From a checkpoint of a small transformer trained on Wikipedia: a variant of SOAP for these matrices.
Each number is 128 + 32 x the weight over the matrix's rms, rounded and kept within 0 to 255. Layers, rows and columns count from 0. Numbers have three digits each.

# down: layer 7 MLP down (transposed), 192x64, rms 0.569, rows 55-121, columns 0-63
# gate: layer 7 MLP gate, 192x64, rms 0.549, rows 56-122, columns 0-63
# up: layer 7 MLP up, 192x64, rms 0.585, rows 56-121, columns 0-63
down55:152101160122141084121117122132161122127145156118192082144154131104230136096090089117122071116145157130131150142125130121118137142127132132118143152084124149164204140148189171101092088151063160
gate56:151131116131231136129187176119070124134068196103157106186156119090201138131126087142136127107136095078147093121116141178108115155109130132126120166084152039082127131187090127123115107116178159
up56:145056123155168168125131183128106106117042190151108139118191120086163059129191139121160164068151080163150120145147079113128165177083150100101161191128134049117119109160124072118081126137180119
down56:167162131172146160101118125136138082064145095198091161137128102113104112167103136113096148135129123133147043164116079115181095103122125115092082119135056178130124075163122110170128130158138207
gate57:090114127118149118148095148177147126153099146123137107134149102073129129166099183145095080164118155119135137084103087178149085106160194130060093147085122120101049077195132096108132139058148142
up57:139069134118202102131141084073176110108129143131078112162118156143062108146164134131096190139107171105136149167156168178139189143138072113121140154150138109117123131165135115140123104123088129
down57:157129143124133109163112062137163093148159126146162120110111118127121072095110110154122177108233133133114143186103104142106106107132124134094131131096123166128102017114150142141116137126124163
gate58:168083122129120116143090161101168119154120084088179086114200159158147093156141144137056116155123167109097191081220162205128111161144093171136145165096126087125149130112161115097135135117135120
up58:111113169136192191121116111042099133097091077128168101148162142111146125073172073140134158154057155117101116126188147167106125090122127130158164111124129092140094160166182142178142196169098109
down58:146143144143164143126082063176064126087132163160103054135145100161118089117152112066190169129151171099112123161106116168099178096106117142171145144149143092120096088164175144146180133117158179
gate59:067148129120104163138115104152193145153166108104168118052113117172132146120148131125120095177120126136128161111134146120112209070118154088134134121138123139169142079137084106134160120146121134
up59:153128194131161146178086164136110122121134173159092137161112106099137127126150108122145086083153103179114129131112129098166158166161108170109186101116123091177127104131133140149097129161137087
down59:145087077156170168111177168108147191094087125123122098156153099104061129140120148109122133109111130115121098171145149093108135146168110095098078115105120131124152149124174132120148126132108168
gate60:118110181174153130137039087178080117140104117079139064154176129159109168104098155138117161134161131116131165131116119137179120109120167154113092160107097115122157148102089162175111146118137142
up60:121144104096142127040135109108153148122075135160098121136176135100132127136147149123122101143108107113129163136130152152124123092119146096179074142129113153143126136049142092184120135091183140
down60:122163092173121103093137129170127111161172128077164178144109138096139123099105120112101106109128175139140107093124106125125122110067076082127163078166123121148113093103128159082092142124178145
gate61:111224130096144098093086090118189112099124166138168130092129119159124139092106153150131094156199123128187095151069125082084122144106124159134155157122097171097135101137119125125164167128098147
up61:100173112126114141125138125165183157108111137147105172089098119182055151137080141077147102109101099097192097174099155130129134131128140097100125118100130130159143128123162117136185139133071137
down61:145141166140136105165123132161107122184161172184122181153032164140101134105119111123137137150127144131106111103102135117117177106150157132147167134060154157176151101065151114142082131115161077
gate62:093109131152142096147123184152199162133134131174110095076121170106113116136154115102129113158176141143177064056083134081123116161127172043150103153203115096168102111131038156134161165113143162
up62:079136144059114085135111153131077152145192110114161116168167098198161163172086151113166119097054106111112155077160138154155123112140114150099131130156129120131147081142114114138101085112150073
down62:096159103090083116128120148157178146115056113150189125094163102111104151123127157114066093130066132099111162148120099146108136128156135154135130168107084117074127106113048112160151086141116162
gate63:132071143138166147174100082095143145095105062230141118126170132140082117117063146106083124200142125115154197145132153099143155147113096136177089122106113099088124108164101178094115091128122098
up63:098110126129093127104185179139067141097101091069086116100110108169115125106179126094159152120134145041139107116163133102165196175161175184094140075097182103107147103067178119113108132094146128
down63:187146119094174137140105141123098114130149116145124098084113170036160186122091144114133151138085160089079121206088143149113082095083103109120060089138137088100202091120132110116130159173153126
gate64:165151185125166094173134172111109149104091151073120145132137132087178114110104087101092113059114104123158042110103130142128117122072121071131136139166127137149162133127135149157150190149182137
up64:115112118110086131152129116117139188124094097170088067142162125084151115085104104183149096105149141146161143122087156156194120125057156129125132109089160073148133099134106155117104124128123123
down64:194098133099173139091133173127151123119077121130090121137161082161162153059155126118177124126125118125103133130159094090157153175133106164135098143077122150108149099170146120135144140072131110
gate65:071166121114140158102142187092132081162165091104156149095139135115159047109080141186130158088164108185112118153147078113143132120131177150100120135117145134144154100118110142088098131126120139
up65:137139113133151103136152141080107169163112121120112162142144168108195053192096142143133138128155084127085111153102094162124135123142100126133146123133108076164143107145107122133123161113064147
down65:133101149094136123133146155130083165143209125121135128163109107125083148117105110175161115064082159130117168193132199145080142120104147120173135107116093129118149115133094133113129120119144101
gate66:109112170178163127139145188134155140182084170107129089163167078137140146143095109099169089130155145130129110133131142145057122208142165080116172124133102057086151117129118159130100137097135130
up66:190137101095175110094172092159117162113112130091119157064107125146110087070168160141123135121138100078101126069175086119179132118198135154093156104107149159146076177087145140143117190232107123
down66:135084089173189168152122135211103166138106166129152081108145123174122108127064080096163152128127099147076118129109082187164148126135189132116092178155209082088121160121134150122131119077199123
gate67:115122168123173055127156064124151137130092110099111169079060155110138115096069093118118121152103119073160135168101122137134167167175176101179117118160129128176156151083125133116145101141144139
up67:128059147097132111151174125140137080121150119153069083117126177157131092116041151110090096176132153108152124098116142137112154119142079120099117111160207137129161148120149113136108134116185119
down67:105120175081117141118167109153116152122027108149084118141118180110117146086139100063148116105141165098165129109112144157128122153152138135116099111158076091115063172135128206155172115148133150
gate68:167125089089155137110140147143167166081113092099109186078142133118140131120136156137101050062175127105112140133121135065187148108168143120098156078122161132117143155091145135101105120123194149
up68:135080162113088083092129126132094076154159153081159149147091075226143112149130165101096175173077150177155182132131141055082106093153095087149100109164144110117148090144091166081151149117139075
down68:156116113148069124102091177131095054166154031180130099143153103064124111120110111130143124140053109146087088179109137174153121154126112129163130163113115122165130131126119174128125061136171132
gate69:145157189076133160148086101141191062189132069119204086089125111095152085179161140174152105101151209163117122089128106127137098122145104122111078150129104106067112131108107134121165133119160113
up69:131120109104100172118127142106144131079186136171085150122139098138058092125128093148049119146123116102143182161136063089081111100118146127167130184119153188158109154168121185186136145131139138
down69:087074161091141073104120067107099147105111130178091157138200089151142128116104051149111156171090108117107093128182063065116148124133107095120126145104165154187160127119141167099126107138102135
gate70:080086058121099089089101137097132084146114091103147128187091160145197091122117148209138119135162124120122140107105144125102100151109125143097146093112136149155187158168235139081100117163103109
up70:084152109205175128209154140095143085090113102151109164094190120117215095142044160161136145079105103099170121130129156077120135069133104175114163063079131055092221068077162174105128124140118148
down70:142080083176231111095144127137175174115212056175090211111108113209117157137158093160108139185074128103166133099068082134119145195072123115103077053128097141071127122144113155162113144116111122
gate71:134093122098130096103050143184197118147097123132140082146158130176112145132119110137078137131092085136166157162130092093112169152104125110183181109088103108173157138162128160210167123157131097
up71:124096180095109095145136147161100135081084133115143145108177021061093150158175158116130157118194105106184088215130139111103067111133126114096103128086158146171112133148120118080108163111140162
down71:200072126127107119198080135183131109119187135117179150122146156098136105147121077108143105119186125189079151139112172158079084148081118170171101151072113157135175092124087183130133121073110127
gate72:081096080155239153183117151123152150140093121150100116120163131122108132133146138162150108161154121128108124086169142181070097127153145105077102184149112112088130126157079100145110156164085183
up72:069082147086090155096132060042119199120180125136098157117131132137187086116121126126177161121123126100145093134088132122171154117140219129154130060139093215137122141091136122117141135153147138
down72:162097095074110083104120155087175132119096075142174123065129101135123176116131143118175098160207112106115129136116050126062101127116120161071083114139094104098161201139166137136121103136089124
gate73:132123123147139126142135094121145095135131060119152097149179169102144164115133113153142087088182162151104141096149180167151115117146087143125099199144145130042142114123127141098079092082122159
up73:145170110174171024110180121092138165125091136098105131102118131133112169169129107161183129102107076116118109130109127134102166157118150118137095159177078081097157086098089160094114167039123080
down73:112200185100184172104103124113077113120111096098119066094168149122127096136094148164081150112188172111159151185129178084139088102135090154178118154118185188097124095154143113085115124101125103
gate74:123179172089133152166126136105136095093098114081165180106138037115139104163124109113110087166191156120093168124112110146164090104162171151123067172191167125100125166102105105115113134088172119
up74:164141158117079128124097131132098167185071144185047123139144156149109138165135160184145057126117107066103093139184100095125180119112127133138113128146085105138076128130181114159160127113128091
down74:185145145059075119120152115132104103136122115162105077144085193146128169111061127118134112160085160088113085102122107201148139086143176156103139120139178176095113142087138135109148160140136170
gate75:183085136050141088126096136178149157184108179125150080130151139140166150134110138101111071135073126133119112096171090061084100122141119146170097120144142135102150119165141088118115122101166099
up75:156141156123140156111152133106178084091126118141134076139053124150149135026175127117133118108154156128146114093179127202065141101142122145101158145140083193106191206140101128152119137134104104
down75:088117152093094119139121159152155082149103106122098138202115062124147107173153116081141163185121119120197150135087126084119143048129112102102141158099179108155081118128129067160093075139118123
gate76:065166113091121119122138143142122150144175119116154119145125097166174158135125162164078176096096126094165115145135065127080126184141127123153106105146115140136161135211093152094129106121135099
up76:059149137102161127096154114122131126125137118183124140127158192089179154100125139174196066107166098145116121117147124091148148062118085139133106089106086109185137148134131103127143098132189132
down76:172102122078146117126145141145074127121173089076143111149153079092089163128138120105110140137163173135138127169118122139181122091131110145141171155137148097099161139027131135141148112168132160
gate77:146108116159141137116121144134137131155136189128134125120100059129138108017124106054112132140104112109111053124119165099166115126150164119090089123119108127134128160139090137097182086143133156
up77:097129138110092167134120095132136144117111097088151157161182120104132161150175103164147098152151146158090144131105128161109101129148101122114117114187156162102109136154138154182117141151106157
down77:170157104085140161119103118145128099123122064039185146090117148129133116120103166130084148149137131094101112131100095157113146112147123101156127115110104090174114121156161169190131144149121129
gate78:128120099141163184170077020137152121155174076125146133147138077159141098141124127154137119124096120078125100131133107161133061138094088136083123121120116093149041149181140180136144117120131145
up78:130153078100158129140161095159156118148144118135089153115173129173138088141127122193113098116190138149132109062085193116163153085098137103120067132103165156149126138138087150162145110126133169
down78:111155121114119092092152088160144149108114146124132108138154060084143113113131116153106117087122127223137182110094147191113174119117144109135150105144136087175120155165112115108186187129124181
gate79:108101129102151184089119115147123111063151120198119137131125165113154069147152148078169068127159147147100151148120149117108116114075097131178113125127125119144160154118089150078108186133144175
up79:165168177186185089127140091105163081149119065106104097112127138122157140175162095174123165135113055110124106116182113147134155153143174093130119153163088119150138130117134141120085107154096103
down79:123110124101062101121104086121132103142099111081143117128097117137164147121103121184150180142077045120124144108160172139112104080143108097121088135097131176160148105120118199121095130134187162
gate80:083105058137070122090161171127175111222116120094166133180077094181091125130152096144136140109080121175119155180110200096110173119147124126163099166152118141060149150130135127149132069124120100
up80:110128200113121150104079037104111219127174182154127154104124139168122141106070129103111116157086171091110072098182107102137133099103144162142166079146103111132102089167073128157145172138135167
down80:116101141134133149056080134127136195157161101148136091146149156065196133111155141128115110186093160110134088071134072111074088171112122127171184104142071101133161129148126168129080128130084103
gate81:111102082156118160137172174066153105095140095038196053158162146125133114087103108046081121127135159139153132072102179112068154181113135151141067113096153120113135144135133201131143134097132152
up81:093140129133122178148090152155151123101172023146161101114168141138143131113136061107112119120111079132167171071092175106100155158128134138111063138056154148179108087175124190178076105113134137
down81:153140093116135156133153078095161127109152186151111143188080162106179148125136140141059159148055217138103167143125133144167136190159091158155105096113102134179130156125108127107169126174067070
gate82:112104151130125143151110130158094112146157129190183141186160105121068150089128200130124119153217113072127123126152141083088149112166142178073065147155151133105108150078166128142138131113060163
up82:172147159130161143086144153100155129164123150104099153062153124171160107159106105151161133086155110146146109108110151112135123062101119063119154165132166130172130208140079099126121095186089205
down82:159145116168151165116068130128197168170086105119096149149075097136107082196113088121129091128062086088133125132124178172103130099135165124072161056139133093079102113121109168147077143136179142
gate83:152095125096151080074107112153125146117116156080123112142180106102152095197129099157138146151098070065192186105142128129088126183169129083158118132156133154090144110118135168108102089134149124
up83:095173104167122138143150101112136141079174125138124134128091077150127068191135081149136155085088099109091151129154098131157165151149121070126116203125179122139140149133117080109163090131166170
down83:135117175150133137141106157131140081209125108138188062130147105132115111126072099128117194124118189160136161158064091133139087135138134102118175112157158144154114094141107116087122165155094178
gate84:137123159116154178170085093134153096123150124095125148163114040100115182148144187140100119110147121060094104206172160131099145178109195116121169166083143123095066104145169160104164138118100120
up84:100148103152093170139109161133136151109162135096064128088177108170134109095113141146159084079163110180131136096130116186144108112141179142137099141078154144116164112108109119126109224126176204
down84:132157112135152058118148151111119105131157099238182121117114137082101131183126162128111152154146153097151120131087104107160194072091165112128156133156095154153146124121178150087194161147124099
gate85:093157111104139143131116116094099169141129059155197085080154109116100162102145108166071096140143098110104176114148126130069131159084112110132088136133113145085095142100141149188166149186148140
up85:082159148092088172158139110082161159124107116140080097104083190082055084113143064139127132087133141130106163171095166126162078100076160100138102195114132162135121134100149186162123115144150111
down85:162105105120162109163129203182189147108116040161124133177148141135072130114113117115176104161063165104144070120108174113131131109153141106085111142169152129161100096112092093150145091177113142
gate86:116165188075135073102115121163093118118109131097116100125128123149115158145113118090096151145176066130099145201094146127110090180092129197085160178132122103111114186122062179091132182131170140
up86:117119180116159110082137183134152118138125177086124143136051086205166116103161121159145162132186154114138096129123119156101139121100181043144174088112116136122061104165124124087121075188128177
down86:088116135086169091187132103144113125124112064138116073123111171173123119196138109127114133134107128092115135055127165207105111194142166096081118041163149113169092156081112052130122153142114141
gate87:127162140158117125178133159147108124159141081140157102078130120136155124114142180168131144080152145142172123116175157112082137107114108167162134129075124104172154175168107075102112110116151102
up87:114106123090158093114127116122125104117167116117158112077130101139115146133141110105115138120115144136090129095101131166092164164104172169164134142111151126102164140086156158169128144114131110
down87:067139111082086110137094118131095109116136089045116127102139151094145110164141138148130121135129139128095098098141112142146101124137138112115106119114105150170115114128094224130103100115144117
gate88:123101155082122142114149091153152133132111137143089125164167128087118121142089135098095098130156093146141158185131121136078102143089137168138131119089201129142152113091221126127166104100199149
up88:096128102155133148160123074071158143080072119146126173143127099109133173126075109113097165181141147145181143140138139154117144119115092104133139092109088144141105144117151100116172107108242170
down88:148169150137143157068078146123130126190147131164106160112156071102134089090168049161139122054146097148064157134099105114103104111129191155086107124163116131119138139112151130136152129111134118
gate89:094095148080107165097137146068141052175135077108166101165149112094138157137124148118079105159180094152102163139193180144130141156156119150132094135156126063123068118122197142128100148160121168
up89:117138114106084167136140169101140056190132096108144110154128155098150151136142148127054104140094074108136097174168140172146147094068118152124121133151118059216108162104109091168137146157159130
down89:117158139095152188112146153181021122120152162123114192130126119128126119131127118105158142132183112125168059146130161091132162078150165150112138129064072075156155073185088107083114137142123140
gate90:103048112173148126147171124090136182122126085147124106118187085143157137195114177102130154173160108087134131131095185122150104142142118086098076117100143073121090144169162144086186084105146157
up90:176109120154164176129097083125113054164133156181155079119127181119151161142118154106107062188152024112140108137151128151124101146140144158168150092120101112093126133157105112091092097158072154
down90:129110155138141114137115132110102094142107089093140140118131133157113096127165089137139160090145134090148149177135203031155088113115097087175113142085090118124080148093202137114132096121117093
gate91:097130133141124152092153111112129074134098108077167174131142141120151097148107134115105088177117106143074146144135125104175118047123151104139071110139193138142113108147191123145144160091159136
up91:117173176162065158132119144166151126085112160102096110159149090161154147086115060150149145170149099162166128142127082115100171082168145107108130114143129159153174142123106089134131089124138136
down91:173152161091114145156091115098128115100142145100121124143100138120144141069182175118121066109085177163144126131127173146119137173103120115136108187141151123104144207119132113169120120144119138
gate92:069194117066142134175100056055143118109134140093141096178129112121147107127132155161163113164149084060098082112162145173117107129076148182116131149100106137111078151186159190122153100113138155
up92:081193167076112232097137143047130116130185122180153075132136065191141100098128161166132152141099099032119108090169107152077128085142107130097086189151089172154055147160120216110167137129126094
down92:127119072143205156154142118121112068115152099149137085118170188132145108165171140144100096122157122189115174130145124101121078122155103106081089092173150186142104122152138065167058046101190106
gate93:142162051104156152011097155150155137130102133139121153137121144128179079136105195138095102116102123146108140152111120095089090164115131209163155090102125089131121156076178113166123150077077115
up93:153090149120135111126062107183045110140088167226192151140147173148159132121113128081144152152097169132073123095065101094173126138112091199134133130137122153168128112056103133123130179145104129
down93:131103102184143105165139103180128202126093144132139167158195092066095140122086140107046090079152104141140124096118131106161199141108110139169130117093154130065112170143082094119104154094095114
gate94:076119146156143146183087101126163158065132127065183111119073107093053204102151178125113114123187124073140112155132118103110188119072219130149168181128110139107071127110125140149137158173134145
up94:087176130101148131086152149139192127068150187150089146175063119137086130151158115134075099160123123132129169189114090176119137081143158142146156153121143087120159158068082083109080142106189129
down94:145163144082198108116108137094103110130093066120175102163127114092124154091148133118117156134159074065161081092123170145184177133071123099115140112063171180136130119170101092185153197133112097
gate95:132136125126175051063146134103130144125063109047101085137095124110105125096125157110161065135158130141148182147177136154079050179099187135144113104166101166124124160110128149105169147100080188
up95:156119117150100146160065105156166137114167130166094132164167109080150147119116143067098186148088173134166071108164133129136139129192079074134119209119163125151133118111116110224136122119137129
down95:158127134124123050091066126105180144155080155162136102115143144110140083162150115133061159152159124125142100128174053140167143124174074107126123093135145125040153072173114092161143107101103091
gate96:117141057134143120189140106134180200144144069138131115108174097129147091100145111113062130095125133169127093147151113144121042131133111124140054169159121099164184134182117095091125144150153135
up96:095129137104083134174124125164167159162115089133070155114123122141125145136134078121186129128183129112081067084131160157129101191136118105115139115151115144124118098079129100137188082154199131
down96:137130172094082100165094126099162127137172125144129156062189153149159178126138111082100136150159121110130112104103142158088097084144199144159110088104085131167210137134146163155065124108151116
gate97:052155125161120154117095149119190166114130172093198150165136107099112131115195135125167117127113105103083093142155137152155040116107130078071171139152132131079109160085079141091180142122155119
up97:227101104099176122125150113168121128131137118162210113201175127126124092136145131094122139166082131151132127133142137077086125161171080130121137090119139154136097095204139093112106037118119144
down97:166116113120126118119067083180052121106140140146100107130133146185164159150128115169100192148126189144095169153084103108112151176078170139139083106097106140139083086128091182147094133122176110
gate98:121172137119211167136097156087171147142134093101128094118112098137086075087164126104106179190150093090130099071135078104083111089107106127151127163176128190144153098149179141133129137166167117
up98:125055137127153126122183121100090061159122176114113076108155176113177105125071193112121134184119110196116094086108139074092153092171142139211119148085142151134135111130091055183075198114124158
down98:108205106141150111123121097113171132097139099148105144145148169068142178112183130106191105088112105080147173162100124078065104142175112145127114062116082012141148100134165132130083086186119140
gate99:118102088118174091117137155101137156064145104140125074100129112086151068112108137105113100104098157149135184149150110143145098157159068104148172081165125183110158096169100198123101139108153145
up99:115122105125101088133128146122107123112125133090155124128110108129131143144126133171158128176160085099135124182117126120182088114118124043093186159112137085146144108061125139154171172143102113
down99:140103155134157090099093112146083165121115148157093088145148162135119085186085105125134082134161105179150177105143160151093108193161162160139102135123150111136123165140163155139163125110108134
gate100:081119108074162130144139153129129186103141162083119104154136129101149066115100154157120122172144101144157082144199142127096069177088110193163127081109169126148109146075077125136165199139117126
up100:129127113166128125107173120135133167113102127106145141152171129109080169131138112123142100082124139158137187137071059104113168086177124081135133108217074131110143112173176100146130135130123090
down100:081092104128126118079126049103092144157084073163112159103182141208130095126131120099149146093147143124105098117064113159149140162123134164099117163113133129106165079101144181123148126128149154
gate101:105129211135112127164128045122110162122162123097100146158100180138133122105045137110077120119099081140116045113083124113120091115109111129092129169156174133084134232106165142101181134125196141
up101:068086179133194160141183104167123103085182157085074184143122110171170134118081105087083072151104083136229121141057134104136168108176148132105164185171147123175122121102128072073132172109103212
down101:086170239159069136138161107131072159109155165131095139153148182105087124122069142105129146094140123075183111060060172158067119136113116147126132167139169134140127123165107137145130135154124144
gate102:071185176130238096110145088159156172127106074129190077070138169136185154210130135107146119183135115103111111117155125133111131120142148124086117101205094090110140082143126128136092093103080169
up102:150091111104098124076094182115135105100182136095158144150088159140160111128162071192068156095140153184210145108108078122149104121070104119119155161110123104169164108133067180117092118176129118
down102:091153056153101174191138080098139117194138117093100127103031146160064157136098115088109134145138119087132125117110114109064070145175085090069113165154135127152091136168151167092125157160170141
gate103:109049092159141109094125141124133122131094150119130124131159157122159163164106061106056128190173070173126195142141089123061145134145141152119102150116159114093153127183130103150098072089199167
up103:092081140127069152105157066103116126126161081079132129050171141150168154156139199146070128148162155150190097109130169147109116155102138192154111183141127108154093032148130122103076195104063126
down103:128106087117107127086209112126147128136109052138170084202146059104125114140101173139138142195121110183150114131185187076135068116064074132160152161129164178122137083093125106093109117140080116
gate104:159087126162150157161154125106107136142068098080153114159041159117119054208105123079133096128154146079077098091072086146152129219137162182113115132106101099126146134123119141140117130171133127
up104:168189133164105088080091105156125158101077087129192135110100147133099105152065140108114179208126127100079141125127064069133119130103179175162117173123058159125094135135097132122085169115122115
down104:086157131130090214200123130111178125144186104013123115085108112130127158096067155162142138087165083120158140056166148154084084108102143134186114145105134136131114096112109107086179161103157132
gate105:165080106128157153113111166155173154135150157102153169084178133130183166130157123166120090123101096112119126055129115131176161054098125100078102171113132130153104153140108120104120115095100125
up105:110097159100118115143190132133153123121104143108070117115115108169121180118116063087097092132123144160112127119136185143109096197186137145134109106138138131077145126129132092194147082088124088
down105:107136104089098165136085125199143133169112086154140121110147122140150139159117121164193129160088103122102090157104182088135115090133142084135157112129144127123112121115077169154094120118181116
gate106:182137142133125134149107090136093148190137115104171129155203174084137169061124094121136099133156116118115132098115133137115080148096060146136082124122143110058145143133163149090152119175119128
up106:118133100073136130099113147115170117094114166126111125157123073150106158132169163160100129091174151142099164128089110087174056112165164138181122146114114146157115117167102141146105142170137104
down106:094087159080116112102150079130206117126108101163151080161108148103114108117118106113151122157139086153134173137110168108093126143171136120127136147141152096101159082084089134100152149061148163
gate107:145114057130141107115114102070185160090084119132153167146123150146190134101120116127105160240105144087140131081131130146135145101111091188177112124151118160104148133161119170056130128117142066
up107:159086076065096092125155147090133111127171076189127123176139134097138100113139200098072147163113147065041135085156142136127134087178140143154186176162135158084119116176146132145114171035119046
down107:096155138082159202113090103093133100078150151145111049124130121087055144154121229132118164164055187136101201152129223127076158137126091164108116086100128106133127127111079091134146124142109097
gate108:131126098096137167129127120160103139139103123162084128141140142138161115118094173112132104085127083117131145137147157136157099153071175143137058136129103114176122234155180126155097128147126135
up108:134088192075106108113099140115145119124129096181109152144171113112114129098165099135138136127166198101123150139075144067148158150160095123098146059163097160104106169091101145124100122084131145
down108:109102168127143162101083126087126106149115124150105138104080127142145131180119133073083092128136105202130114108121106169157122085195169113143056119165113104112152129092130096131161150138151101
gate109:170129118130132120164105129115095167202091164105072128130117051091092093098108136096130133166116109134094119193158125070138197168120165158092129139129149126097077158121150121079105151133116144
up109:192089128137112149130168097132078165184090152104074137128137126090073097093085109138105131192134130103112123197166146113132181166145166159126067139102128090097088189062109107088133091112111149
down109:186124141134136091099114090067088149128137167147092091215102122148109086124140158173094152084135122131124077123225170151174113156106101167144142111168152117143157088150135092113112138151131137
gate110:167140134077172163138097108109165119155209053142160095127117160116112107089147152166137143112102132104142097131158095130134120060122103154133118133177116093118108134125166111152083175149123164
up110:144131099133080057162164130140160117084118167105101065134133076128091119116096107082145095150122089137141114180134125156128127135089104128135160123144119106180159165137119146128109143106151140
down110:111154177139155122140075161139107112115140111105126124128130154144108155134174147166136131146163118124131109133064144139141112164117161109154093111119198098090116139151122066129061150145165115
gate111:137157115170137132117130151109111157178140072081126149158148092136106105098085090135158130132115114098123132181121067120089147138108220111121177176162122110134130143088149180094089100160101139
up111:058120155126109178160116090113155140171181116149159094136113069126090099145111128185102078141102147144192123115189115121094132146113127091152115067140081142109113084151134159092145104069116066
down111:148098134145104157148080126153151118059174095121171083153109136120172123095114084102083102062129130164154192114115203154098156097128086173113106113109107120167121108133086138168159056105133087
gate112:104144136097126152124106121096113158132112062120078100101149112098100080139168128136112138156180127096122121119153105125210118094140073113109112125188091109051085141120156131094162160163153205
up112:190167171179153119134154172125161101111117125127171137121141146168138149116094109053069115141135155103181081164128127104105101140065135108161079172090071122146134106089134060150142058130117125
down112:160093138111072071104122134119063082140125096171143115101128164119156079109062183170209091116175143112082131176095120168112138164194139115126087112090108092149086193142105110118111156149174124
gate113:090142083140139171111111108081159168142162056114080076173154133087132163114096144134112066221149133120109155111147091126121119144206158131133084166144167141084124126148167107125155119107063205
up113:169102048112118078068205143108107130152115228110117158137139135125166170103142073141105130109133078081151166159182106112111162149163137158129155096101201115119209147129181118114103046113122069
down113:129157061136133080145140136126123095121143103098109112158101214106066077088097166124151097140170113207078138199102153100105090154166146143126101155139200096034130119174143094074110114068114135
gate114:092103145146115163108124142180135207079146115140196066156124156185187144183133146123099096130143137118127150078144105117085148139100186128129110155099109133091132114124187094129086103103165107
up114:148096154133079083145117143113096084119105089129100142122125091145117056237165095162108143124128081136087118155149188099142171090152180143196091060155112096154185132164112162157163155129131123
down114:082122165134107085094115082144109134117159093076136174157153105164121119148203130128096162097148098127121103110099205150144129194032095118163087090137132148158082144075126105159120129112078133
gate115:148172102153143117088135129165184162120115154171111124105090107090187081092102097086099091120143153090165093131063159174118108159079190079146087101158120121171143129067166173078115144128118154
up115:105159082170107108089163107112092153136092138113095112063114170111103148116120101137104096140139110105096097137125159136107114096125124152189141191102156127074111118149134089145138120162149178
down115:110102149180080094086147144147118143092145123155122123192104140140118127154092116161191126141111128108194140091086214145172133126095139151185129101128150107077202153100128151146118132122126146
gate116:091165121122161123158128091113189090124150149164171132127144112204161104125096153128181136118138177094153122132085159083119149057145111091113150200166152139133085118091167113160137090124116114
up116:122111116170148156094153115154144064152089080147145109140159135173116151120186143131167120102145131180177142109110111100141142130122115176075138109158141084114133082129112082087158180138148169
down116:135180091113154178176101152160154109113130118065173091131098132059135179128122143159085104132173157134174122160141126132158122097128084143164121097109110101098139157085164080122153143174092126
gate117:020121090067160163089144116154182191108195134129130108065119090170093160085115133107140141103106092104140101137173170117100099151146102173114077183165118128186144147134168127146114094157162143
up117:155096067091154108113164171113108123155117126168120118081150107161151123141141123107086047066138104110099173141161099070132159083171079149108072149102155115173137165131134115203123088038137160
down117:094074118108115110118141108175152122095112139141149088172166080117067196123170136110162110132108102122168099240141165121041113171077175160124103141134136133120102040157106107128131141129080130
gate118:080165066183160145093125148093178126088150160127080105141103110109110097100139143111101104109170095166097169147078140181116105147131100111124089200112188094059151121169131115098143129136134103
up118:078170114167146127128149158140167148104111142155143129104142085177110137054158118092131167123174084144073134141105188140095114085094136130178072157128133123151152126090171219123161139157082117
down118:150137081159117159144178126142109127079106163084092085137098141115099092099125139140142149110152196166118078134150125219112150103151149131112180153096141088138162130113108057128209113090158115
gate119:104130153088145139108120109156157125131110139093103126151152138173092093228058172139149155182144106131143124079122157124110126111111173111180099154095080173111149151155119126159082093090144186
up119:091144084112126125095155112137158171139154092161066096171173139147119089163084118095168092146150114149128108070159099168112077137085060139104126110131100099110158147111121104140133136087163138
down119:084095149098081105160124109098063122158128104130138173151043168140152084135165123147111187138105150167174155175125118094169153096111076129120134077119152130092155126138110151122118133136157130
gate120:126072144125164135183133109076137172117139108120138102155152141150166073134128097137073115090121065140124124075157088156154132089113128081117136200125066119092156084186139134136106162156174134
up120:140167124134146141037128142107129169148130148126139119158154125147074152145110095099149069106086120150153171169125129064088095156051156129150179071161100140098108169099123146120155122093089119
down120:053161197055090123133115174151120121132117119165114141081095144169128137132135131116124172090119120147084173100164127146080148156109113152157083115105155126170146152136132123124120172123155177
gate121:104047167126132168169081144146155224157065139155112122132124109079078119091119130107152135108088142085142134154115192108136128143158148128149091107119100176083122143048098098173153126147170108
up121:123159132133128086099102141138180143057154118143071023129134108162130131133123094168118110078144101157107175130103116136106171133110143106151173130165094123138117033145109171140089124150099140
down121:102107070110065129102115064113162128162129179108130130049098097135089123122096108150154146098134111108049117125051076132138153188081141180162139125112123124145102102120121148106096176153131132
gate122:111101201096149102165090086131217096119084141112151085100132164197125123109158129137119139178185108058188100145128140121062089177101106122137142145126058107188138155137150116220095128192098148